Weights of a small GPT-style language model, trained from scratch on English Wikipedia.
Size: 11 layers, width 128, 8 heads of 32 (1 for keys and values), MLP 320 SwiGLU, vocabulary 2048, 2.69M parameters.
Architecture: RMSNorm before each block, rotary positions, untied embeddings.
Training: a variant of SOAP for these matrices, 190M tokens, 5811 steps.
Each number is 128 + 32 x the weight over its row's rms, rounded and kept within 0 to 255. Layers, rows and columns count from 0. Numbers have three digits each. The size before them is the row's rms in percent of the matrix's.

# layer 5 MLP down, 128x320, rms 0.131, rows 0-99, columns 128-191
099:136163159152137122116074082097099117134129130129092148084133145125144171123121083072100108112133086146109153142103136107132155102103155119133125112133158180209127090119104126142149165151142141
099:150111175107075125166092089123169102169152150125073154076118133156074123149119109166132119144125115170134144158203125168051105101101076097068136153078092133097130100118174123142190153107068158
096:133095076068129073143114108154151178125143095133171096112126162092185142086160169100133083150082139186097149161119064134165103152131098145102116153132114160109105088089186179113112122099147144
101:094093151098087136177123120172105115137079153175137089066116199102112123075142159080131186154150153162129133110119113080091097138195156086142114209087159161120111139157126144158112182100089110
096:125173125077207147099148128140133123110154137144121105083132074096162107124062092146118077171116109158115114087165138139147107108090080135146129136162124137103120129156146095133141177098153107
101:110151150116157101085165070104195078142166124147133215112140106165033130143125071136141157065101122097134150143093156090108122166127079110121078184112153112108146098125173158130142060103127111
100:128197134074145095077125127159116159109164060099173156080151121058101142145129152094121126192146122072138020151135150143136117107114144107130108169146153114130111113114082096116137151145142144
098:082093081186164110128203116145089132089123139155160069168144069122091112170151132172152136129109074132146107175123105185138142166139128088125150139165119189132135108143162105172172134150121185
091:156120097153126163138167120183144134145099162130186102169137114109034084136083157145103141117193088103100158105122140161081137069116123101083156104141142133122117161174115134142096146071078136
101:114127143075142111154124152161090174181166146096150086070121133169100092123126145088120152119111121167107105151086104153131135061110115143103104112128114170153150137150121072196136138131098112
095:136126177075054103099135174165072158086127170125119090128117097079173119110122103102117138124101092130085123137159188112090087124147160180124146147135112146164131145111098070052081135150111147
097:092145155128123118117110157168180156101065065135186066142163105083112077138140143117159103141113151163161088111159114102074149154135139126105146143080125165192126088141141072135113113130160197
102:100100200109158118126135169111116155146110153101097147142093122189102137132124140121085156139039125091148127095171157073085152130118129109122109132182173130146130127155118143098039180148166159
103:107106111101098082187122134144109122136156148138139065094121157122042095137114133081146057108096174108100166119142120105127153111032139148113126093155081100137105138088120104117155117142166124
103:109106119141090123078056103187141152112153123163151134151135167121099118193218074130106174123125113181164112149161149180139121147108133170106086212123150153085182136176121128123182144071152089
092:129176129175161105107095103165150140099163120157109216140115132089161120176169132131187129106175150107160167087065176096108138161112135116148089076172144188122129115061178153133046171155127119
102:092065139226102137126137090161151152095145142163169163123102122134085186094183091139118143078125160134130074104164086159110105117159184128152178151096123163145178191113163120093168124143152160
104:120112124094155171153174140133121144143188165152177125049158149178101132165139123065112104148135143086115162165134085161141130098123121183148159126133170139151128147174091083135120108153141135
101:111086140166135108152091143118094111139108089099142141169141100109138070117146175107113109142061178163115123171146170130090080125150163165111172146101120094115063086106104131126143178126113125
108:118115093123197160170106127158068133123135136082152051183152122126133190072091135149083133145157086100104105101134145112144117127200131101148121136094109178155111115112070155078112148122113106
093:094164141156114162113090111114139121126116142213170118204103119100125149120125115152095144138155122146111134056186143063187170159069108165111167188085126135102095098107090100178120131116125128
092:128032070126089143112182103145115149186156107098181132175171104127121130178117122112101087123113087143099175156110074130145125123184138097141073133114131107178110157125089111185146103139076112
106:093083102124147183170093151119131107143065129152153140104132054125074115180123185111149121109129151154166129115105160152173113159095200079192178106144094140157098151138099177166101157183102204
102:038129108135141117073110165150146187123138182092166098179144163107126123088127117109126120096145144148133099151117129102184153153115081100067163135064099133134112186170179109097113126121105149
105:036097120181094123173063134125121159085159140122163118124126155145078130142196098110127160124107158175191189180098080084154160120118165085111147124101220126089147124104126132101082112041116168
096:175138161109094144121146119163120112106164132080124124109128176098136149092077096108079089092145085161204135121123150086145103108106147124135174118091094085087132216104128120110130135088105142
099:140166120076108114141088136168171050155087148053123113131154148151092207117084136128192159115180142089137165128094155126146127062151153067083105170096181105086145156138129139126159126160058093
100:120149157084086179159163111088143090140122166175110123133144076129092109136163166106121171081133085104100156107086134096159166062164140129168083129136121147152148093078129173104130062115117101
097:115109126135101102138122096151186155105096108142111166146128196114140083126155191111102132176178129113163065108106119160113133103116162179132115107131133135110132176094078134145125130092154124
104:208075107086131089129144115129154164157133092067126143156134170108151076178096089093131113141151099111135119052129124170145090163150097104113152083118121105110132120067135113109135180119179154
100:074117102084154109070132167137071165141148130105137126166148104118097137101166143140119083108088133149101118148084113134079126173128174109104176159150174161106149131153060160150095168123165071
101:124097166175127122151120115135106137140112137137102115135116082119113228111141166131162166101112180171073166168139124106167187157123152160047132078104108065122165140123102135135138135073099107
093:121122131136129067147109114152086092142084150160151129099155146077128159133142147185110091120101114152102193172129199097104153131190197116162069185116111112108105129192108121135084145105144143
100:141129170113175077165117109108175119134128075070088141182128169152103089091123105183078094134162132102116139143137126021159088149136143092115189159168089139174084095095112107142167122162134180
099:154164132135121080129174121113094074130190177105132145162175131108184081146173141134159117126120163215138143177106101124137169112122159145146140177142176115099093064135132142128130132183155165
103:155121187146107092071142156113150172149101086155097166131128173122154159099103148085168138152107066196100078092170138132132107150087127129129071042144122144148107066161033157134133136135196157
099:157103123094166117189079136153150123075175109130134122150084093095081108121155129082134109089109097130175095110146133152107109147083110088099179111145135049093158103129175115171156121164133084
101:142168143086139138146167124123146098116148087121158128120114079139102095170203085111124123122128164099133112075083147076155081101162144090114120179136146162155143148082089093163127159126177059
098:138143092114096158187147054139084094127133103169176108111155166132133142122118093123128106114134128140064136165136127150142150084126197153019144160148105151161127131133113142098115090124148101
102:121135180123083076129106119139107136094108123091165123053091118120134118081164103144057096104107111152112184093136135121173114118128064111105118044142149123159089177132091138153153099135120147
099:110093165105066150157142146140076124104119157112126138197143153145137113170105073137177153136153109106114124106153158136151158166100043154139150110115085208128118124146129097146179171113088089
097:097114116154057100152160158152108132134094107069120160115143138111124122111129149122189154206141125155127142089189159125107115120215109126152179122135100153103113149133122094071115149179138099
095:131175095119116139178167156135176143204129119155070164126185191124080122101102124158174165137180093164122148132120158106123082076154104075080086155133115102150130139102096096143090078192091144
089:155099107092104191116127156126150100175104127110114187202147130145100159162140153163101134094157110155154092080164117111113162178152106149142117164157090151132077123200166100085128125157165167
105:169123101091121087090149120171089167161095156091154069159148142146108165147107105060150132167116131129152080151170198103111110080123128124128100134134159126149153171142128130165118176103151146
107:088167107126156128125174107084182139156112137116107152111113103120097141090163100084088138169151132137107132135141107172085082107112078157133135219136120145129173140156120164156144075111121102
101:140153168121112141120085099126142122146090050122117145088098140122099136211084135104128150152058144146103147159151123109114123156076092117084133102130069110078090144111111155136178234065170126
097:156078126107129132130129156111092143140170142109155080125194218147116132155121165139152094146123122070037164173080127089130156120107150129143169085069137116108137141168091104088118154175133092
102:116122096108145128189137148125178127132171193092138142126138062127097186105169140116093088106141072165173092090160106164148113144115088115103131140183142131076117082152115099071162091096115155
109:063092138170099101110100138127101080086070096150165167087058106071177112133130126132075148223131143113122152145079123122154087118147123095135141141130118174165075099133144073107143070117203151
105:152122169139106128140125053124158094150136120107166119128088128125179150120106150123135173126143183085141159158100103144092141128175096221083135064148230122148102186123137123133141183112123111
092:121135129141200152109133071137092151155175124106106099131133151132089124111096135130188104085105128097157166164057077112145152162139127128050158094103168114172119068137170140141154149157103172
091:100112057142127124126148118142156104056150122119119104166111109084140076136116128137103096153132145098131117131135112112148058139153129118147106127107119105162138150120101110105120166127133110
102:177139163164138165087129160077189037141125107130109109134134094155120103145148170106166133170123147145134151130125104154056144138039117111124153107168167195122091159140115090135139167137172087
098:135125147170146067153157113114104108138119087143136082165101146142193086123147134129119087127145153087100080116098126115144173064129071086097178150176111086160149049153096141150090097107159095
103:116109159107151143115133184114116105110156163072183153105136180142106156200110132154143145192097118096085134155093137116149183144139094121161109108130096125129128129175142206133177109090120150
097:090213123137071175128131123160125098073098116114109174125159139136151102128185131204086094178168118102160117126128128127150108159070165180117087164096130143109123127129108125131110160084091130
114:144133095164085133077088149200200138094120136126101181179148156086140081156139132113168188153156133145163117107141115141197137141156121089127160130086125104136134157111140096122111111113121082
092:171109112157131166142149140127126102149153109122157118077081121192100140157200169167161150206163143167163141072147098162083147111146161103082089125090172073138159127106136130097174088139122130
097:163180121075138091125121206149085129169116151113134160098135131073123141126147137127130139136124075068113143135185165132101129125152162144124140117057148162160085101148123123155136093182130121
095:156136133152174158141150135095098134199155141155144126114070132075115167140054187083103120097124112122136095105154159072121127142168106175197102107112115096131077063129158190113113167173114096
101:137127148098100108118141165192100124155145112180151100144158137123125146118126102103088109227211162150129154201141115111118137112169165083097090178171100097175107125102150134208148163140106093
101:176127107180125172140063126125148135086106128147125208165085143118101072184175180143111095157158156107100155173141122141099171181110143147139125106094127122139145110139082124125188126122138094
100:136120126102167167105095127178170135132119129138184141156167118114113111175154117117086140157109123129145111146122137173076114083126185139191097084086165114127140142164132104100136196130157198
095:128110114133132188149088177156132134116168143090107118143175141077131110146091179152092173130163099131156179141037138214138155101086072172143144093116140098150151170074208137116125076121089113
100:166129130092152161230129105182156173162104097080127146144110131124177156130117143081130155035158152123152120074106130136148151119115149095123158090160142065209121128145114126161104077147093131
099:045162182143135131144116155129121118126113106120146117098156154134189118131119159167173120129107162125112131152120145073140175141158060087035088090145130204123152094102096110115086059136094093
098:161136127163058134138103121163150111168073099144117191112106143116100139101139102168190115148124121148137136141145088073127184056141113152103068113117121113086155147134077164118130159124157110
104:080195142121136120108148114159104118100084156066161070162133127097188118145109159149066081099090073108121149121101106119143164078150139086133191157152112094106125078120142113208131127137108188
093:138157163178128136186093157118073150131089137128130106065129194146091135129118132091128140119123091077084128113082129141123126144110102182101187212118111120147141216110147083075150121107174151
096:154099163138151117121126113105107093108107137112111126112106097123138104154106184145109113124059111118150114142118129127110071154130212100129100092137174133045163126205104132110163135183079193
092:137151112162146161137107130106113128119134140170144161104089135129097160084107135108127150143166166163102136166160155112138087116149106108112094165055162129164180130220137096111168092134061133
101:134189243128089096182111078117117139176146102093088082143102148165112134119116125127140113199127111148107102124103175103096178085109117150125157156146045140135103186113069119115118120134180151
104:137133141089152081152072068118143086155086134127170083135097124159164091098161185158118029145069100138067129212142168106052136063121127143149048132155153151166079156104120142081144127115162132
097:170123124101168118128124100122129097107078179164175158159133105165089160088139155089135135116117172134127150095109168124073138114106168130175141138119115136115086076073167136158105107119137130
104:126098169135125126166106149087118112084224110110159125151093070059129136134113112147103198129165117126174093110135160095127127161116164132087084130109130110188134150066222131111089112138154153
104:140145123109106165160159102151137155107130183108119034141094086080138094125179131124102129136102132131169099126120123120166115096169151100118090187156126153141088179118089152116157107152131092
103:129126106082132120138138169183155129079172126097162148128124103085119121154118084155127125203113111160204126101091102094115117143171068160127113110177176140105073102138063097167106132187117124
097:139128151153139069154164112169113184097114162142137146127124162131166164107167147055175067170127137087126115109136150188126118122156162149152112100147097110157141146105145078168173083193137151
104:089200139180110135142169082164149145181134119135113102127210158109080088109148191115157121126133205136190128095122144098101126167133071169100131105130158103131162125128145174108181138170139097
098:141125105117090116093121183150131108102169146132112118117114111118122118179109112089108088131124195184081152085083108119159115138170110165119073132087146135136102133111204084135114119113124091
093:113132125127133128093151151146087190117147131178181102126135156120172094105074201152227163137046100115174168103135066085105098126093104173143079135134151098148114151141165100179166180152120247
099:137192078159130118116088159149130113101115083142147145132118143124163129150135140138098145130169190117144101130136164085131127149099149137137035158157196185108139121106100114174145135178155100
093:151143131141122061129090146161105114145114143151133057176167145159091169126125093151104155116185101102185100091140077178178157061167190093118154115118148066146080073115154137083157166137142161
100:111068120109169148130124176178130200157173046123177123120183120101155090094118087078127146152143106184162157060125133112143139152144139137130111142115114116117171095173144113163114165124113159
100:077126165068140125130105173143109146101142102109190102141092142112132160111155116101083162131084129080103119155100159176117162078119152185160184126122067150090066133096132171117159084145199113
106:107124143148122123143101092128115153138096063171121122096155091093092152087147168089135205127007098126179145195100086133100155110164177135128113143173156090042135085084101168096146102125124114
099:131082113093132140161122116145115044130123122125109203079118118136111121099176091163178144148123151134150141149113124111157115094113144116104058135084159124121111087177145110091149108107142146
095:092086131153135133110196120085151137118132170181119146152132107101116104152132161140119185091137137171131167136095159075086108104157132118104175177103118117188179163145107127106194160119105104
101:203121157095136067060082128150096090101164121174109123122113151038065101147148175192133101110113113140214100117089150188117102111138066143136133137099150139142091143102154119100097154105128160
096:172137162131065189133167099104104112145107178083134126115083141172108088103134089127199103157097160193151146166134141098103178138104108113085157109144147094103090177124142145114089107135100098
090:133144082171141139165167104130095125194167215159130137108114134087149109097126098115116136189112158146112167111084100153206098136061139125146133087165126138145198182078115125151165138158111103
096:197110083120162096107122104096184106091182117160145121111080130101161133102183177060101093172133140131127128155121150090129195152111087100150079075131158105092037172101099168094153108103108160
101:139126127171141128140168101204159106206142077150162148180139144119158119116062057121119130122135138055146131143169166113134116094141098137134161137136042150145138149098172204111115101112082151
092:158137149122143119072127154091103171134121122140114111107113132108081151118131174092190126054132138155088107150134142087093157127110104145151158061108105163174094155089156119147135132085174100
106:140128127141135110117155133133125128116169104151172180193187104166147163066103089104122106100118150067142128130104126078077142113143181110118060095123170100104154120091186117063083149173140113
099:139193138114099142146170146169208080144129135131072153166062151158139131153141124141105153142155151131172122124056114154159084091111103063097133112140072168124150133084151143147139103102129125
090:099142113102144150147113131119144150157125163128126106061120101110108115132145046140133142138095129115138183123144150183102157103195117064132089193146186140122136135147090161128139082108138077
091:096103145140179157105103152117115178124107105169130097103143135110119088156127133112143162117144168114120139082149080163135098105125134081144140125053163072089129104078081070154122134197119130
095:146083168131165145142148147181086109096127192134111095130131126170185135180179113075085142130126123155163180132070165156101114129126104146162134144020142148153097130146078148134109090114062071